{
  "n_head": 2,
  "head_dim": 64,
  "d_mlp": 640,
  "vocab_size": 512,
  "norm": "layernorm",
  "qk_norm": true,
  "bias": "all",
  "parallel_block": false,
  "init": "trunc",
  "init_std_o": 0.0478,
  "decay_fraction": 1.0,
  "batch_tokens": 65536
}
Each number is 500 + 50 x the weight over its row's rms, rounded and kept within 0 to 999. Layers, rows and columns count from 0. Numbers have three digits each. The size before them is the row's rms in percent of the matrix's.

# layer 11 attention output, 160x128, rms 0.0476, rows 0-42, columns 64-127
114:447473395493413460515512516489542583497399471465409523478491575463556405529464497432510468594524470414566557558427550458445472427529538526506499491557526510480542507557463464532543518541544529
108:631545493550481550458428509493540478481512556472539453476530488458457556470450525433479530525504441485461532443489471486526586533415463595565515456530554500512542502418525537524458509499559467
088:528474512487481535487463462440459490458446547571503538447482479552453528513454504517428537438573533543533569514478540472501595460554481494534593515574457430526457482461410473558412517426401508
086:500481459456561500525576493443557550453556482450448587502527516467572534573477512538364522503496467474465558461458499547523485533574512460510497450536478529488450472463499550558537589476572517
091:557457466564508579587480546540604477509606479535423447525548502400441546478490511498531450476550463460477416434533461587445485452498388491525499569538543424473428498551520443452526556545482534
103:486483612507484467479603394464562561396438538447483478485570508501633549428458533478576637510530485513454553435539500458522541544483581485543537493541458545437522536535508405536471555462484575
101:544499535510508527443392512419483468447638543461542499512531463539619493568519462510473503491548624585514435489501503508578428417489468612552508496497452530482588570460466499563468516459516434
107:426482545470529496456492521550595483565498512561497507546432476496481422547454473497471523540379463554427552548428535472555545505390547563433486596476544492575594498637501612527543486467495450
085:482458524489513502520605492560434472472499412480482550539483596546515465543486479502560550511577591557505482413453479340455502411509471634506510571453485575549449533616531517510486553471503545
107:545571389520561428449397508602504384551560543480624549479439523469487494508519496476520507523447530502517451482512454485413471566485447551504493473572552513552586484501471433530464392508539443
098:536530568482500521505479515510557387540536511534568547565519438504454490525562495413467516435459498442473527437494507506523548552498539547448482458468523465469518538456542514490490462496448594
103:585559472443489430514559544533517527512459514381488601510436552485479557480542481476446502489514527533466550573503603453480422626469558505485561536520537550528436492500399568559430487434533490
110:511499497475430501521599434569529574443491466535539514526479457483557465531452491529486602511467522468532456542458543586471499425432508494519429461542550362539497554482502581554456532485381463
089:443507498506523436557474521467530444530586531493549550551526488437477480479537404513438460511465578578583488475458504555480514507516493596550559446528539428482498534410453585423486482556497479
092:497613435451505560587425541542484530444594500565404454479509415440554448424542493602502479549525448538506540454512439494538550513460520523530627536471457470463546501495490502447496592421543539
093:383445542427530439521524556535566521429511473556491554483447525493475506487535547408544606559463518537424477512531535498551435546459554480523538532569472543446480537420521593531429548538473436
077:503512468422469565500583488478504483427442585553586488450522553530449509420508512534588542405516484505460537561547585522551453443535492551422469506529509535474541438502559497540454472486428547
095:542411459541547485494496476528544553485599495578472534473517570448547507542441469532539411521594513563571429521443520497499503500447468534554539531586450463522512493497477461626435609408570499
095:490520581458533435514485460495477509521373531468565626521465510562556527519501523553442420458481663566533452538438435469483464535639507539558559532480522503507422493396444583513470566569501399
101:485463516470538576548472469466467522507463495502494491572565482602544609459519476583525563509521502534455480466507418580542489484493506486390483557538578451464402471494488539574571526553585531
101:600459524504556499490492506549406511559524439532468437506575543603461555472598519474450457377453546541500485494467496529495456529491499516510525579438602571525460497570528451522510571494552560
091:555451438533515566430534485479446517576500491454469505432499475530539561465430514541557379539556447463486501498539447591475570537515470447515491428479481413456466498541507543458503569515477483
095:436427476549481491465505410533413536442507464472525428479503491484491544512571454502429502487478479411452507427507524414470569494448447528466445436498495538503446453464525500483528459514578578
100:424488565504453515493476477420456587472527477430615491539433601460481536459405515465467460505425492431567446521500476536511496590485449423437417465504496533548544507469560501439555479632608453
097:515512458587530509517475537553461487444527472470491494545381620397493562456430507491496503453387466519495476486484593561487510482366442534542521488512485451510531447536485499533465502506491519
105:560560404500532475449608468481548559485463541446539485517499503492459484486589485504485467453492536375524478523544482496395462537595553497473563469505515535490411544470489493525539471461525524
105:561599511521472493576547455543501473530573499450486421485600505549488542505545437473434545525484404414458530467458414627380510454538471497511378439579525517410431468418443456504544468471494552
103:478541453530443410536496556524510520594555495516515587490419521513529526504456454483492472470494526534471469530513525490584550559492506461495466552442481474447499535603516546468549526500456474
096:463578411622496472494477429503406493517443495461575489456492486433435557412547510427502480501453556411528474494514469603524548578444506460526430457493526452499454524539548558529580460564461432
107:515525491505522587527449474485459451567497564527495442554597465458537513564553470533451446551486547483494428418473437509483498524443511497554463447498573584544520446424475517529588462606554506
106:497508547515456469541603461510552430466484508465605459565542598548483567438476534437489578403419415438509512457474538511453468475493504528522409450573386592490441611444553564524446468492448485
092:554424563501518486462557518453523490546486469531519427483384397425487510467543551426459430522464576475541569478529457575513455554499429430569437459535417462416455491552493515550455396593478503
100:523504497569510578578590422487569561541557507439463488588580506516552468460514556458475427571501439513483470469535522452465571397531475490503538485451444469513480480540345463560445465510428514
117:523485454441582544388526547537518495523438541491455578525484525468473540523474531498518496561517520539586505539481483422467515561497465525529423529481553550520455450459510538479492518590546434
125:479493543580466473546648455508512538486516526496520521553583526517522560486453531537477516565587534468460458476448512539419464520575495501493456441531588475505415571547492481500459479522535525
099:561494372395597491605461548615486530534457461494433489457438507527598475521468560418559511403507459478392544522570483497519531482491511574522525501546484530492486482498508546520574545474520543
101:450470591487441462526481502478509501402447531398452549469486441566508481451548492525467469558491530454542512496523441450450545556444488495492547421534482501497506485499544428501481532552458599
110:461462480519536457421434548406368441511518528437510546529424487527598505551541483516422507550502548556524474515501436453594499515564470493521536489447613586494415552493456511495468537476448471
106:510508543517501452492466472455467512477500523574524526513524516510526501463558533535502540549541589467544399537441437488520497435536553459514458455443579420484515589446523544465562513524557395
106:591507509513482482475538436537516509428576580485446426534586440462470503457513494561623480581444484459509421411488484548506500536433416504534465484571511488524554527507536585538476420490500568
091:541481435493511507532523510524495554493425470519476438436565439464457555486564547380508488548502484519498462557464474598423469551454493450456509485518534550569458442559410452521464502504540507
114:406529562371455482541513502426517477470550538494626498535473606585512495500438520508515438566524551485379429534473552440605537400479432569563524614549431477549487443543452569467600655505490523
122:527473501433458610522417565490515554444495572486530426494494576514436513467484438430507555476468451433449597489470539530487494550439536471487516514571494466542506455450526462569532424495513567